config.toml
num_hidden_layers = 11
hidden_size = 256
num_attention_heads = 4
num_key_value_heads = 4
head_dim = 64
intermediate_size = 1024
vocab_size = 2048
hidden_act = "relu"
norm = "rmsnorm"
norm_place = "pre"
norm_eps = 1e-06
positions = "rope"
rope_theta = 16400.0
rope_fraction = 0.5
qk_norm = true
attn_scale = 0.187
bias = "none"
tie_word_embeddings = "early"
parallel_block = false
extras = ["local attention windows", "paired heads", "gated attention", "attention sinks", "value embeddings", "an embedding shortcut", "learned residual scales", "skips across layers", "weighted sums over earlier layers", "capped logits"]
init = "uniform"
init_std_qkv = 0.0388
init_std_o = 0.0
init_std_up = 0.0388
init_std_down = 0.0
optimizer = "muon"
learning_rate = 0.0129
beta1 = 0.9
weight_decay = 0.017
lr_head = 0.0201
max_grad_norm = 1.0
warmup_steps = 0
schedule = "cos"
final_lr_fraction = 0.03
batch_tokens = [65536, 131072, 196608]
max_seq_len = 512
doc_mask = true
train_tokens = 663500000
max_steps = 5659
dataset = "wikipedia_en"
Each number is 200 + 20 x the weight over the matrix's rms, rounded and kept within 0 to 999. Layers, rows and columns count from 0.

# up: layer 7 MLP up, 1024x256, rms 0.126, rows 790-842, columns 64-127
# down: layer 7 MLP down (transposed), 1024x256, rms 0.0641, rows 790-841, columns 64-127
up790,204,214,191,239,180,215,179,178,199,172,174,211,206,202,208,191,226,184,198,215,202,196,209,220,201,204,189,150,190,202,210,233,206,194,191,209,176,202,167,173,202,187,185,200,251,195,204,186,184,158,207,215,184,175,163,184,191,232,187,169,179,221,172,222
down790,180,192,175,197,210,193,215,161,202,227,202,242,174,230,227,228,159,176,232,204,201,180,196,170,219,230,209,195,225,200,184,255,170,186,217,196,207,196,174,175,194,226,219,195,209,212,211,208,173,213,198,206,193,211,209,169,219,170,188,205,211,158,201,191
up791,190,184,228,213,200,197,222,206,196,180,219,180,191,167,197,182,203,228,161,223,209,191,221,190,226,210,191,170,190,163,220,192,155,206,197,218,190,206,206,170,226,186,185,167,203,208,203,200,199,179,176,202,234,196,191,238,193,188,211,177,205,164,207,208
down791,232,207,195,240,203,191,206,219,198,200,201,213,197,187,202,211,174,174,179,175,233,207,186,165,167,192,189,219,231,222,213,177,212,190,192,222,215,179,229,206,229,217,211,213,216,208,215,195,173,212,189,190,138,206,205,193,245,200,193,159,199,174,183,195
up792,228,208,198,214,201,181,222,202,212,180,195,160,203,188,150,211,207,213,177,172,208,214,173,226,205,175,214,196,224,235,191,220,208,208,203,189,250,201,197,211,191,189,198,185,201,206,212,222,208,216,168,206,186,206,213,247,180,192,195,194,194,212,233,189
down792,212,213,228,213,199,205,196,188,183,214,212,205,190,188,193,195,199,188,215,209,203,219,208,184,222,197,222,214,202,160,198,208,196,242,176,192,182,226,213,198,199,202,188,183,183,194,210,197,208,157,204,201,178,196,227,209,212,182,216,185,207,200,209,184
up793,241,203,194,192,184,175,212,216,208,188,178,210,188,235,200,205,213,204,205,206,167,156,219,207,200,222,184,204,165,222,190,191,178,216,210,213,206,168,208,211,160,184,194,212,226,189,171,192,222,194,194,225,210,205,149,190,198,202,183,215,223,211,137,175
down793,216,197,212,182,225,196,233,188,222,213,154,209,189,216,222,209,218,173,203,200,187,226,196,190,214,228,211,217,207,227,208,173,227,208,205,217,195,230,247,190,195,122,207,241,219,228,201,197,167,196,206,192,233,158,173,149,171,179,191,211,172,226,196,195
up794,200,214,173,185,189,160,180,219,189,216,233,196,231,198,203,181,199,195,201,211,223,181,214,196,178,199,154,195,207,231,217,197,221,199,193,178,229,199,205,197,239,211,225,184,171,250,207,185,194,207,207,199,172,215,209,216,194,168,237,163,210,221,195,222
down794,220,208,186,217,238,205,201,227,190,207,193,237,185,195,212,227,218,210,213,186,203,178,197,172,156,204,202,189,202,215,190,206,215,231,214,218,181,181,190,197,192,198,173,200,204,195,200,180,252,179,161,193,192,224,185,199,228,190,215,203,225,205,179,219
up795,224,168,179,236,165,196,216,209,189,195,249,187,177,245,180,205,221,194,184,227,166,212,182,202,186,216,224,198,171,200,201,197,215,198,227,198,211,198,187,241,206,180,183,229,186,230,184,204,229,181,223,202,170,199,224,220,159,198,209,208,217,192,146,237
down795,203,216,205,234,207,176,194,204,213,252,198,218,201,264,227,215,225,224,198,207,196,206,224,184,184,171,196,221,205,225,169,187,182,202,209,173,253,160,181,178,215,205,172,181,233,192,170,231,233,205,162,191,219,209,181,241,199,189,192,188,199,206,191,203
up796,196,206,193,197,170,197,184,202,188,178,193,186,181,211,209,184,200,201,225,223,186,190,212,194,191,241,190,183,230,199,210,199,216,247,179,223,177,244,140,149,194,202,205,191,201,230,211,200,192,196,186,237,201,190,185,211,204,174,174,178,207,208,193,182
down796,170,212,178,223,198,169,211,196,195,193,224,206,216,199,217,207,213,212,217,185,193,204,169,207,210,195,185,178,208,204,209,253,190,163,213,206,174,175,197,189,201,187,198,178,189,172,199,212,209,207,220,206,202,216,196,205,195,198,214,186,175,223,228,175
up797,203,243,176,188,206,234,209,209,195,204,186,184,225,178,190,190,166,202,181,191,203,218,243,170,185,192,178,209,241,222,168,203,148,189,179,192,174,167,190,207,217,206,221,197,206,167,237,205,185,193,221,187,175,201,195,179,245,190,188,187,211,192,183,196
down797,180,206,237,225,220,212,223,180,204,188,218,173,226,175,202,237,199,197,211,172,179,196,197,216,191,202,186,209,218,169,191,212,205,252,175,199,211,204,216,230,180,164,171,192,202,181,198,236,194,196,234,212,227,197,188,182,190,166,192,157,193,188,191,208
up798,189,233,207,199,221,223,225,179,210,187,188,167,198,202,217,207,207,163,207,219,200,211,201,214,196,217,228,209,185,210,183,180,173,129,242,178,200,193,182,208,209,176,202,161,180,222,223,195,177,155,184,236,193,207,178,229,195,238,229,214,183,192,219,198
down798,205,215,198,198,189,197,219,215,209,212,210,186,192,190,208,229,210,194,184,202,200,177,162,166,204,218,193,190,216,216,225,193,176,175,168,207,196,217,202,220,198,212,209,194,194,200,214,221,176,187,169,220,195,200,196,219,205,235,204,213,222,176,218,162
up799,201,198,146,178,177,193,193,210,225,194,240,193,209,186,210,214,189,182,175,174,208,208,171,197,219,194,184,202,220,171,208,201,184,192,180,177,198,233,188,184,179,211,160,185,201,190,200,191,180,194,236,169,181,219,211,160,215,220,191,209,208,198,218,258
down799,214,200,192,186,203,194,208,176,195,243,204,155,168,229,190,183,168,185,198,177,205,152,222,206,200,216,198,181,182,224,196,190,204,223,210,220,187,193,196,178,192,187,217,201,222,214,237,205,219,176,178,224,194,206,209,197,222,179,212,212,197,211,213,216
up800,234,207,213,183,214,222,220,196,236,193,228,219,205,208,222,167,217,214,164,212,235,208,220,239,221,194,222,168,186,201,164,201,223,211,206,193,201,214,189,175,176,197,183,208,232,236,212,177,216,194,154,199,207,217,195,209,217,187,189,192,196,225,182,205
down800,204,198,204,221,181,218,188,210,196,186,174,184,180,176,228,187,217,200,182,212,188,188,199,214,195,233,195,206,194,168,163,206,166,200,190,155,199,164,194,218,211,201,218,191,213,227,202,185,174,172,174,204,211,233,181,200,187,184,195,214,217,221,220,198
up801,200,191,200,185,183,230,227,203,191,162,220,196,181,178,193,216,194,238,221,221,213,193,214,223,174,219,233,208,195,179,215,246,200,166,199,177,189,236,167,168,191,226,218,217,208,200,182,212,200,182,197,197,213,219,185,236,215,204,209,213,197,197,207,199
down801,186,197,219,195,190,218,186,196,171,202,217,181,185,206,207,206,146,188,220,214,183,190,199,177,212,210,197,243,224,235,183,199,177,206,226,229,217,206,183,229,161,243,190,178,162,211,187,190,205,187,217,175,199,189,201,220,206,229,196,170,192,184,196,177
up802,190,211,175,218,174,187,199,164,183,187,225,199,192,243,180,188,170,189,215,222,233,211,201,205,182,200,172,190,194,202,213,187,207,220,188,169,225,203,213,204,225,203,213,199,195,223,209,193,207,198,172,172,217,209,217,201,193,184,184,206,242,194,226,221
down802,201,190,220,213,211,203,219,193,197,213,196,217,170,196,200,234,202,218,171,182,227,173,218,178,153,231,225,192,215,216,164,175,209,173,211,185,203,211,180,188,205,238,168,236,228,199,222,144,174,219,167,186,228,148,199,197,218,223,198,193,186,211,209,156
up803,217,195,229,189,223,243,180,172,202,170,222,156,206,190,206,217,193,206,168,225,201,212,201,214,211,190,196,183,162,206,184,187,202,218,213,163,200,208,211,180,203,197,218,186,229,198,256,160,197,203,194,187,205,213,212,187,205,210,181,240,192,159,195,197
down803,199,181,205,182,205,192,177,184,236,202,209,185,203,225,221,206,181,217,216,187,171,192,183,188,185,224,219,197,209,188,191,178,191,205,187,186,200,214,194,217,200,169,188,207,225,194,193,232,183,208,191,183,155,212,197,207,197,175,204,209,202,242,211,221
up804,204,199,205,169,174,191,204,224,210,191,193,204,190,212,199,201,210,203,186,200,192,209,223,196,183,216,193,244,208,187,185,207,198,195,210,199,194,218,151,185,201,165,201,199,219,208,170,167,212,189,205,205,185,185,219,188,170,176,207,188,160,228,201,214
down804,211,198,202,222,226,179,226,176,197,211,231,214,200,194,240,204,196,201,205,195,200,203,192,198,212,221,204,182,212,199,198,205,208,157,237,192,152,206,210,230,178,181,229,218,202,178,199,217,219,196,199,204,212,186,245,196,205,194,232,213,184,173,202,198
up805,189,206,216,184,214,168,199,185,238,198,201,203,219,163,153,182,194,202,199,183,218,201,206,209,234,210,173,221,171,168,187,198,217,205,245,212,186,203,234,200,195,193,170,204,204,223,237,226,227,213,216,171,209,205,199,214,207,188,224,186,221,172,173,203
down805,172,167,224,215,213,228,188,204,210,183,207,215,222,208,225,193,188,214,203,210,179,249,194,212,238,213,192,203,186,224,198,191,185,231,194,225,195,212,217,203,206,262,188,239,204,200,187,199,189,174,163,189,189,213,204,196,198,215,173,219,192,201,213,212
up806,223,191,211,172,190,207,198,196,213,177,170,237,212,179,201,175,253,208,166,211,203,220,186,228,223,216,174,209,219,182,222,217,203,188,201,194,205,187,205,183,190,226,222,205,202,203,197,217,222,187,203,182,201,201,229,166,202,160,178,174,196,226,198,186
down806,177,218,226,194,188,197,199,185,181,224,189,208,213,166,175,199,177,189,194,184,196,178,235,185,239,190,259,205,208,218,191,232,229,238,223,184,239,181,203,193,205,173,161,169,208,201,224,169,198,183,204,181,196,197,210,207,234,190,214,213,204,194,192,187
up807,241,206,215,159,211,213,222,202,192,192,208,221,160,194,189,182,192,174,198,181,194,209,222,190,196,211,194,178,209,199,179,204,196,180,152,201,197,231,205,247,239,214,175,204,197,223,203,201,209,202,230,223,247,217,144,195,203,181,206,216,218,181,203,155
down807,206,199,191,215,215,179,223,178,180,247,214,176,194,172,175,218,214,239,176,217,209,174,178,212,215,217,222,185,215,220,194,169,155,191,175,182,191,197,188,221,205,218,206,194,223,231,200,192,211,201,198,209,228,198,166,165,214,211,210,159,252,173,171,208
up808,197,204,210,205,183,212,187,194,170,206,169,201,236,174,182,211,218,235,206,193,208,188,185,243,191,191,211,210,198,233,212,217,198,212,202,187,191,222,228,158,207,207,199,202,202,228,193,193,200,204,197,225,168,202,202,189,223,227,183,198,233,210,166,233
down808,203,196,201,231,194,242,227,208,221,204,220,183,201,211,170,211,206,217,197,246,193,174,216,228,189,182,182,196,191,179,179,216,234,187,204,219,190,193,218,199,173,232,188,168,178,200,192,236,198,192,180,202,194,206,203,182,206,202,196,203,203,167,204,189
up809,205,151,203,189,232,226,178,139,208,217,197,199,225,198,199,201,198,208,182,233,212,205,206,194,201,212,182,194,239,192,228,195,189,215,192,228,194,130,158,212,209,183,178,187,163,196,224,217,196,188,182,226,202,225,215,218,227,211,197,211,210,205,191,195
down809,203,202,193,182,200,208,211,188,216,169,219,205,225,160,187,208,202,194,229,184,189,196,232,193,194,179,184,170,172,238,208,230,189,201,209,204,180,185,189,163,217,176,192,200,227,215,211,171,244,198,184,204,174,192,203,210,193,211,189,196,217,177,196,214
up810,219,194,178,186,201,229,225,200,209,226,200,210,198,158,199,174,170,178,198,200,225,169,213,199,233,199,174,207,188,197,175,197,190,193,194,181,185,164,214,184,185,188,250,234,207,186,220,185,177,198,183,208,179,211,208,188,206,238,236,223,177,213,188,197
down810,185,210,163,188,190,200,200,190,193,217,196,189,174,219,171,197,197,209,173,190,191,196,188,206,205,190,205,172,168,215,217,243,212,196,228,236,214,223,187,201,221,190,192,191,216,178,201,196,215,191,208,178,188,199,176,175,172,191,156,210,212,188,197,181
up811,189,212,195,212,187,259,207,196,233,214,217,201,227,192,198,197,185,175,218,213,192,194,210,232,197,183,226,190,215,172,186,199,228,207,176,216,212,232,231,197,173,224,177,218,204,206,225,200,226,211,171,170,188,225,195,219,197,166,184,190,181,185,183,199
down811,187,202,203,232,214,172,197,168,191,194,207,156,190,192,218,178,219,225,210,221,211,227,202,238,212,204,160,234,166,188,231,210,190,223,196,200,183,202,174,214,190,243,187,177,215,193,224,209,182,200,191,171,199,200,195,205,205,177,212,214,212,208,207,219
up812,204,222,184,183,188,212,211,210,197,179,216,169,221,190,187,186,171,241,208,190,202,198,193,209,204,185,174,229,204,205,208,214,204,184,222,166,174,207,219,221,200,190,227,211,212,198,198,182,200,232,211,180,222,201,190,184,224,200,207,176,221,185,201,211
down812,197,232,188,188,210,177,199,214,187,202,188,196,211,188,214,206,195,203,210,235,181,194,201,200,202,185,238,193,166,226,205,178,223,198,174,202,201,177,175,190,235,174,205,179,212,199,196,169,198,214,245,167,190,217,191,191,197,198,220,187,197,206,202,201
up813,228,199,193,174,176,207,226,192,179,220,231,190,204,199,197,197,209,223,181,256,176,213,194,243,241,235,212,184,199,200,183,196,200,180,218,208,214,187,204,204,186,190,218,217,208,171,178,180,201,214,205,179,213,210,159,221,202,198,210,187,191,186,209,184
down813,160,174,153,206,178,204,201,180,197,224,222,199,205,219,231,234,208,191,203,188,193,160,193,164,167,200,195,193,161,210,187,236,186,202,209,211,186,203,236,195,184,214,211,240,221,206,207,206,142,181,197,179,216,183,228,190,172,205,180,208,203,230,188,211
up814,215,225,197,220,214,167,209,203,224,211,201,180,201,203,247,183,194,176,196,210,195,233,253,194,230,188,172,222,200,218,206,238,204,185,192,210,175,204,178,203,207,214,198,182,189,210,195,216,244,248,217,163,187,197,238,172,205,202,230,199,171,205,175,213
down814,160,178,193,222,217,177,221,195,216,192,197,206,219,201,232,163,171,202,207,200,189,217,164,212,225,198,197,210,182,214,157,207,189,208,192,194,209,205,203,178,208,182,186,185,201,194,215,171,192,238,187,188,235,175,187,213,220,187,214,196,217,201,193,225
up815,221,185,220,209,184,201,186,193,233,231,189,186,205,203,216,219,186,188,206,201,195,197,171,193,168,205,195,174,186,180,209,237,231,215,206,195,209,210,173,214,214,184,176,195,194,232,222,166,181,191,180,202,193,185,219,216,192,229,217,214,195,201,184,166
down815,218,198,184,183,207,221,205,173,210,171,207,161,199,179,215,239,219,204,230,216,175,228,195,170,209,208,213,194,191,230,214,234,198,213,214,221,196,195,187,205,192,205,179,217,233,199,205,216,208,187,200,233,194,228,206,178,177,169,194,198,198,193,206,181
up816,218,196,203,172,207,189,203,257,229,202,202,188,168,170,206,151,204,211,207,202,176,207,190,196,209,188,175,196,182,182,163,192,187,192,197,194,197,228,217,204,185,222,180,193,201,174,162,210,244,208,218,186,206,211,164,208,184,189,207,227,201,216,233,206
down816,176,207,170,223,208,197,186,165,201,212,175,198,225,189,189,207,204,195,214,217,191,206,177,193,178,195,200,188,178,237,182,207,196,197,225,174,212,190,187,252,197,223,203,192,224,182,211,219,193,207,201,192,217,224,194,175,222,202,180,220,185,201,186,205
up817,183,193,224,197,204,180,166,237,212,173,195,180,187,168,201,181,235,217,206,220,170,205,226,198,176,194,196,201,186,182,183,188,189,216,181,183,187,219,193,177,189,220,194,225,223,185,212,204,205,191,193,234,187,203,220,210,174,212,243,234,210,213,236,214
down817,162,198,190,258,181,185,152,205,199,208,175,217,192,216,175,220,194,205,174,183,198,200,189,153,182,218,227,207,217,175,205,228,184,202,188,192,187,203,182,203,211,206,197,185,189,216,200,195,220,218,199,190,181,165,203,199,213,207,180,192,216,166,193,226
up818,182,196,182,192,209,188,173,181,194,221,184,232,217,194,182,214,217,232,194,200,206,207,227,194,203,201,225,211,241,187,185,213,203,193,191,201,194,184,210,218,195,208,190,223,217,202,185,178,162,192,174,205,227,205,226,213,224,195,212,191,178,215,159,213
down818,176,163,204,206,227,182,194,211,204,202,165,183,187,201,207,206,210,189,174,214,194,205,219,235,191,183,216,217,200,250,204,197,206,184,206,198,202,213,227,206,200,178,220,229,194,218,181,208,203,197,205,220,166,229,214,213,195,197,189,181,207,199,210,207
up819,230,235,193,217,188,192,197,190,171,212,206,210,207,176,225,197,191,224,190,227,235,190,211,184,203,219,187,157,232,214,223,191,212,186,218,192,198,232,178,211,217,212,230,200,215,166,179,204,209,202,158,170,208,178,231,222,183,216,185,214,186,193,190,220
down819,156,174,224,177,211,233,198,194,222,204,195,197,197,229,202,172,193,233,201,226,199,198,194,223,227,205,187,191,180,201,217,212,176,202,200,203,209,182,185,234,186,198,221,247,175,238,189,195,196,209,223,187,178,180,198,180,182,182,205,215,190,203,205,235
up820,211,243,189,181,211,198,157,160,223,223,205,187,207,221,180,208,212,194,209,211,176,158,178,212,183,218,209,171,180,213,186,206,174,216,160,234,188,234,205,228,204,226,226,191,213,182,207,204,229,193,202,172,178,181,215,196,196,190,212,180,194,209,205,215
down820,235,194,194,193,189,197,232,212,191,222,220,214,206,179,180,179,165,232,208,160,226,187,180,189,174,238,213,216,226,195,213,206,220,215,175,219,192,183,201,168,221,243,210,223,199,206,219,192,155,209,254,216,206,174,201,202,194,237,179,192,178,211,197,214
up821,180,210,193,193,197,181,186,217,202,225,226,223,213,197,187,183,220,199,219,238,210,201,225,224,189,190,172,208,208,185,221,231,185,187,200,240,191,185,183,211,205,227,229,212,201,227,159,247,186,143,212,223,198,202,204,158,221,161,188,205,172,195,199,197
down821,187,210,190,189,205,195,214,236,202,172,243,210,206,214,181,174,180,193,198,160,154,231,225,171,211,207,236,209,206,238,195,200,203,177,201,151,185,165,194,209,201,216,195,227,205,212,182,228,196,229,202,221,219,228,189,214,212,184,232,234,185,217,216,225
up822,203,178,241,189,186,185,189,213,212,199,189,187,171,157,179,170,198,217,184,215,214,190,199,202,210,178,193,196,177,232,200,188,175,200,192,201,207,182,234,174,170,185,208,195,202,193,228,213,205,212,202,209,237,204,181,204,223,200,207,197,212,251,190,225
down822,202,181,183,187,184,209,185,175,162,215,153,200,190,197,196,201,182,192,196,208,200,210,192,207,193,234,225,176,212,194,224,216,221,183,199,211,169,179,154,209,180,221,201,186,233,161,199,199,188,218,201,168,169,204,187,209,216,221,217,174,216,195,184,183
up823,196,209,230,196,206,233,190,145,177,184,199,198,208,183,224,195,216,222,155,208,185,197,178,182,216,193,210,163,177,195,191,221,227,172,182,223,205,212,213,220,184,239,215,231,215,191,217,202,207,184,216,214,207,204,174,238,217,216,234,202,202,212,206,225
down823,176,208,192,220,221,197,179,196,229,192,196,223,206,221,211,211,231,197,231,227,209,233,183,182,191,206,179,196,208,196,199,240,197,201,208,194,191,205,223,186,200,248,198,188,214,200,231,161,169,227,234,229,184,195,217,186,191,204,214,169,189,244,193,210
up824,218,202,175,206,198,207,191,203,205,198,189,159,188,203,223,230,203,184,212,222,199,221,205,213,154,178,193,191,211,190,202,217,207,185,187,201,174,206,211,195,189,199,175,218,201,210,203,251,194,221,207,175,244,176,197,175,208,211,175,207,224,203,216,194
down824,175,204,228,174,166,172,195,187,204,175,203,210,223,199,201,183,200,183,196,187,220,183,208,173,201,196,194,227,195,216,200,187,197,175,200,193,226,245,208,208,174,212,238,199,208,201,196,207,234,174,156,196,194,232,199,201,199,206,214,179,218,205,176,198
up825,187,198,210,180,223,230,172,196,175,175,194,176,178,209,233,204,207,220,208,182,176,205,228,198,216,202,186,221,175,204,161,186,233,214,208,193,188,171,197,214,218,203,187,216,178,217,188,194,224,209,182,215,203,226,200,172,183,200,184,214,180,198,198,194
down825,205,201,241,209,193,208,213,209,193,174,219,185,232,192,190,236,219,179,177,238,180,214,199,218,221,226,189,198,191,176,200,215,218,184,203,195,204,201,205,161,174,163,194,176,187,204,188,240,187,231,211,197,181,217,197,219,205,187,208,165,216,240,233,188
up826,184,193,198,189,207,180,185,237,178,217,235,191,190,173,218,162,161,205,185,232,206,200,191,247,199,180,180,220,151,193,182,189,156,196,212,231,220,193,195,223,176,203,225,226,189,205,226,184,218,188,202,192,188,213,193,196,208,178,208,201,198,154,188,209
down826,193,183,182,197,162,209,211,193,230,243,208,201,196,172,188,220,215,199,181,203,210,190,185,229,191,210,196,220,202,185,206,220,187,215,211,177,208,193,220,191,207,219,204,250,205,200,209,208,195,181,211,176,205,194,192,204,205,202,207,191,179,210,188,185
up827,180,194,193,221,193,209,206,199,160,207,183,195,204,183,163,159,198,185,179,192,232,220,164,228,206,235,248,172,237,182,183,175,208,196,188,197,187,197,173,210,235,168,207,178,193,198,207,191,165,164,146,161,238,251,196,202,195,203,207,168,164,188,188,234
down827,191,210,196,196,174,211,201,217,175,175,201,219,200,208,215,172,219,171,167,182,181,196,183,214,197,194,192,216,183,164,210,166,210,194,188,207,197,191,230,194,226,189,192,155,174,217,233,171,196,213,186,157,214,170,192,228,168,168,203,186,199,212,204,186
up828,203,194,237,209,225,199,184,199,187,206,212,226,216,180,181,173,219,166,197,211,168,192,193,262,223,213,221,207,209,187,224,200,210,179,225,230,174,179,203,173,211,199,213,181,206,211,207,207,165,183,187,188,161,188,193,223,187,197,213,198,195,210,198,238
down828,179,193,262,209,154,240,195,204,192,182,185,214,219,197,200,187,218,228,175,194,215,206,199,208,227,214,215,215,171,203,226,229,196,176,204,211,188,225,187,206,206,216,206,203,198,225,215,194,215,217,207,231,181,213,163,164,225,168,170,224,214,184,206,194
up829,196,175,235,165,186,184,194,220,214,172,220,204,215,180,207,212,204,201,210,216,174,174,180,196,207,174,216,193,186,225,198,183,223,224,184,208,189,195,164,200,203,186,178,246,232,172,192,178,187,159,208,204,192,226,176,195,201,175,186,221,206,159,227,193
down829,176,173,230,201,211,191,208,220,230,179,168,186,206,192,190,201,179,199,208,213,184,172,196,191,223,187,211,239,205,186,202,197,186,212,185,195,210,212,209,213,228,193,221,224,202,199,185,203,192,218,192,240,222,191,174,206,207,156,154,197,185,194,201,218
up830,175,203,195,235,203,186,170,209,229,183,185,184,240,182,193,202,190,197,189,157,195,216,183,207,170,218,197,206,179,193,176,197,210,211,247,197,196,186,189,205,213,210,172,200,224,200,175,193,179,206,211,197,175,210,197,221,205,203,188,202,193,152,195,193
down830,201,204,216,182,178,199,188,205,179,225,191,194,209,203,209,185,210,190,162,186,208,193,208,211,224,216,195,158,201,204,215,205,213,247,207,217,190,192,236,203,178,207,195,200,176,222,180,191,217,220,198,206,209,170,197,201,230,188,217,202,244,213,186,193
up831,221,181,207,228,224,214,189,167,187,206,178,187,206,230,158,205,174,195,172,156,196,206,226,186,200,189,217,211,197,185,171,188,208,170,206,179,205,206,193,250,202,195,156,233,206,188,212,194,216,216,218,215,208,216,191,189,178,201,176,200,213,182,186,201
down831,202,179,185,235,203,177,170,223,173,208,198,189,193,236,208,198,186,174,179,203,202,176,210,157,203,204,195,185,204,222,186,182,223,189,210,179,240,255,167,186,199,188,192,198,229,216,214,191,177,215,221,224,209,164,223,224,190,201,216,192,196,226,241,212
up832,190,198,160,198,202,159,171,226,203,194,232,233,197,234,172,225,228,198,159,226,188,222,225,220,185,228,187,176,161,197,220,173,187,157,190,186,231,223,171,208,212,186,216,206,188,199,187,227,192,205,202,225,179,209,173,230,228,202,208,187,204,225,186,205
down832,209,176,215,190,207,210,147,157,207,220,217,200,172,178,158,200,191,217,202,204,196,200,202,200,223,166,180,212,153,211,212,212,193,197,175,221,191,168,228,189,246,180,196,199,207,164,181,168,196,206,174,205,201,184,228,192,191,219,194,200,149,193,219,211
up833,191,231,200,222,207,211,183,188,208,200,233,182,206,228,192,187,207,248,202,225,189,218,156,203,205,177,188,228,209,203,185,208,229,194,204,198,222,170,219,216,209,154,214,213,198,199,259,205,205,197,195,245,190,205,185,182,182,224,189,213,170,183,198,181
down833,190,198,196,209,232,208,222,174,179,204,230,224,224,242,203,207,163,194,207,195,188,214,200,196,216,185,191,187,195,204,201,190,229,221,209,171,175,201,211,206,175,183,215,188,162,196,207,188,196,185,175,181,219,191,221,184,212,236,185,199,183,183,211,209
up834,186,199,193,239,161,194,217,210,182,251,221,205,188,173,212,176,243,211,175,194,193,177,209,227,193,189,201,204,181,161,220,186,227,230,188,186,216,218,197,195,193,173,214,197,203,228,210,194,218,182,249,199,191,164,222,220,199,209,215,160,197,222,183,203
down834,179,220,208,210,192,183,218,214,185,192,214,198,206,208,170,183,215,209,187,215,179,186,202,216,245,227,235,192,214,204,232,187,236,191,190,213,171,222,212,188,189,200,221,164,186,163,196,185,239,193,230,173,201,186,260,187,209,157,192,170,218,219,223,182
up835,239,181,161,198,216,209,167,175,174,197,210,229,200,192,180,220,225,169,184,198,208,182,199,216,174,189,216,201,239,193,216,213,206,241,191,183,140,209,172,177,232,167,177,201,191,190,206,176,176,215,220,200,203,206,208,154,190,208,201,185,208,192,231,204
down835,205,202,168,202,210,186,176,203,173,233,227,188,173,219,195,172,225,202,203,168,186,186,181,246,223,196,177,200,222,194,218,199,175,172,185,202,201,212,204,214,223,197,208,194,216,223,204,209,201,206,189,223,202,226,180,216,219,203,191,200,170,194,207,183
up836,169,236,253,197,158,199,200,199,181,174,223,225,176,169,198,181,177,202,197,221,244,223,207,252,232,191,228,235,185,200,172,224,183,233,189,217,168,247,243,195,201,192,195,211,209,194,185,201,199,205,187,201,150,249,208,207,204,195,211,138,201,196,213,206
down836,231,177,210,185,199,183,216,234,203,159,249,208,199,182,202,203,231,204,195,168,210,232,174,199,205,203,180,204,197,223,182,222,206,235,215,236,179,192,190,156,165,231,192,223,178,215,175,220,216,199,197,221,213,219,178,213,172,203,190,210,234,242,229,200
up837,243,228,193,218,210,210,174,172,214,242,191,188,201,195,205,189,193,202,178,219,190,217,192,161,183,205,196,205,211,193,205,194,218,195,168,156,191,193,197,240,249,212,204,186,192,223,229,181,196,229,221,182,191,196,210,190,144,185,206,219,163,164,232,170
down837,186,189,179,187,223,206,208,176,186,190,202,188,178,194,207,194,219,176,188,202,194,186,192,227,189,196,172,228,225,202,211,191,173,205,182,215,201,199,168,167,199,181,202,198,210,214,196,189,191,215,177,219,209,198,219,209,206,154,158,182,206,223,159,206
up838,207,203,201,224,209,197,190,193,237,192,233,198,211,236,198,219,210,198,169,190,221,159,212,237,184,202,154,224,171,212,169,195,214,202,156,190,230,204,207,210,170,193,212,206,203,260,186,183,188,197,208,175,185,179,198,187,187,198,176,195,266,207,194,187
down838,232,208,178,216,199,207,168,224,169,207,172,204,194,190,190,206,174,215,210,218,213,206,183,225,177,203,226,183,206,193,224,208,158,223,223,234,215,174,184,195,152,243,191,212,184,188,181,205,204,220,158,202,182,231,206,187,218,161,189,204,221,198,159,199
up839,200,235,195,223,220,181,225,183,179,179,174,215,218,170,183,213,186,181,243,177,206,219,196,193,204,214,186,200,164,192,188,223,218,235,199,179,194,217,206,187,218,185,169,182,230,156,201,156,204,199,173,211,220,227,222,225,235,215,202,210,207,194,218,204
down839,199,208,204,203,189,194,218,194,163,178,224,217,221,185,244,203,266,185,187,216,214,221,212,208,199,218,237,184,205,171,234,169,205,221,199,171,168,210,182,185,197,205,214,209,215,200,204,215,183,223,183,166,228,175,188,189,177,203,226,213,178,210,180,200
up840,181,211,177,203,214,190,146,222,202,181,218,209,192,227,188,201,200,215,185,237,194,224,195,197,235,200,212,208,228,208,179,213,201,225,211,211,213,211,177,214,192,234,176,177,182,214,206,224,203,196,170,173,201,185,193,190,220,193,226,208,200,186,224,191
down840,180,233,194,203,205,210,210,209,227,167,176,176,222,196,187,191,181,186,179,184,187,193,223,189,185,205,205,221,228,186,206,205,231,219,194,175,199,212,197,229,191,203,192,195,190,172,180,172,192,233,156,190,200,205,211,175,175,209,220,213,174,185,198,167
up841,178,170,225,179,235,227,216,205,187,222,216,210,202,207,224,215,213,209,170,196,176,207,217,252,202,168,195,191,209,195,191,191,244,193,218,186,184,233,236,192,188,184,213,198,231,170,198,205,189,231,236,210,197,185,215,232,190,242,193,212,209,180,176,214
down841,206,174,200,193,195,223,228,194,193,239,225,208,181,203,183,188,191,197,225,163,190,194,202,211,152,212,198,213,191,190,185,180,202,204,200,195,191,161,228,187,193,220,167,189,191,188,192,194,198,169,197,200,176,212,178,200,186,202,158,201,144,198,240,164
up842,200,222,200,204,238,207,218,218,196,202,197,198,182,201,186,178,184,224,199,229,150,206,194,212,228,227,191,207,224,203,208,176,200,206,189,212,217,214,158,203,199,198,209,198,193,203,160,182,209,225,217,230,180,162,203,178,215,223,217,238,228,196,238,214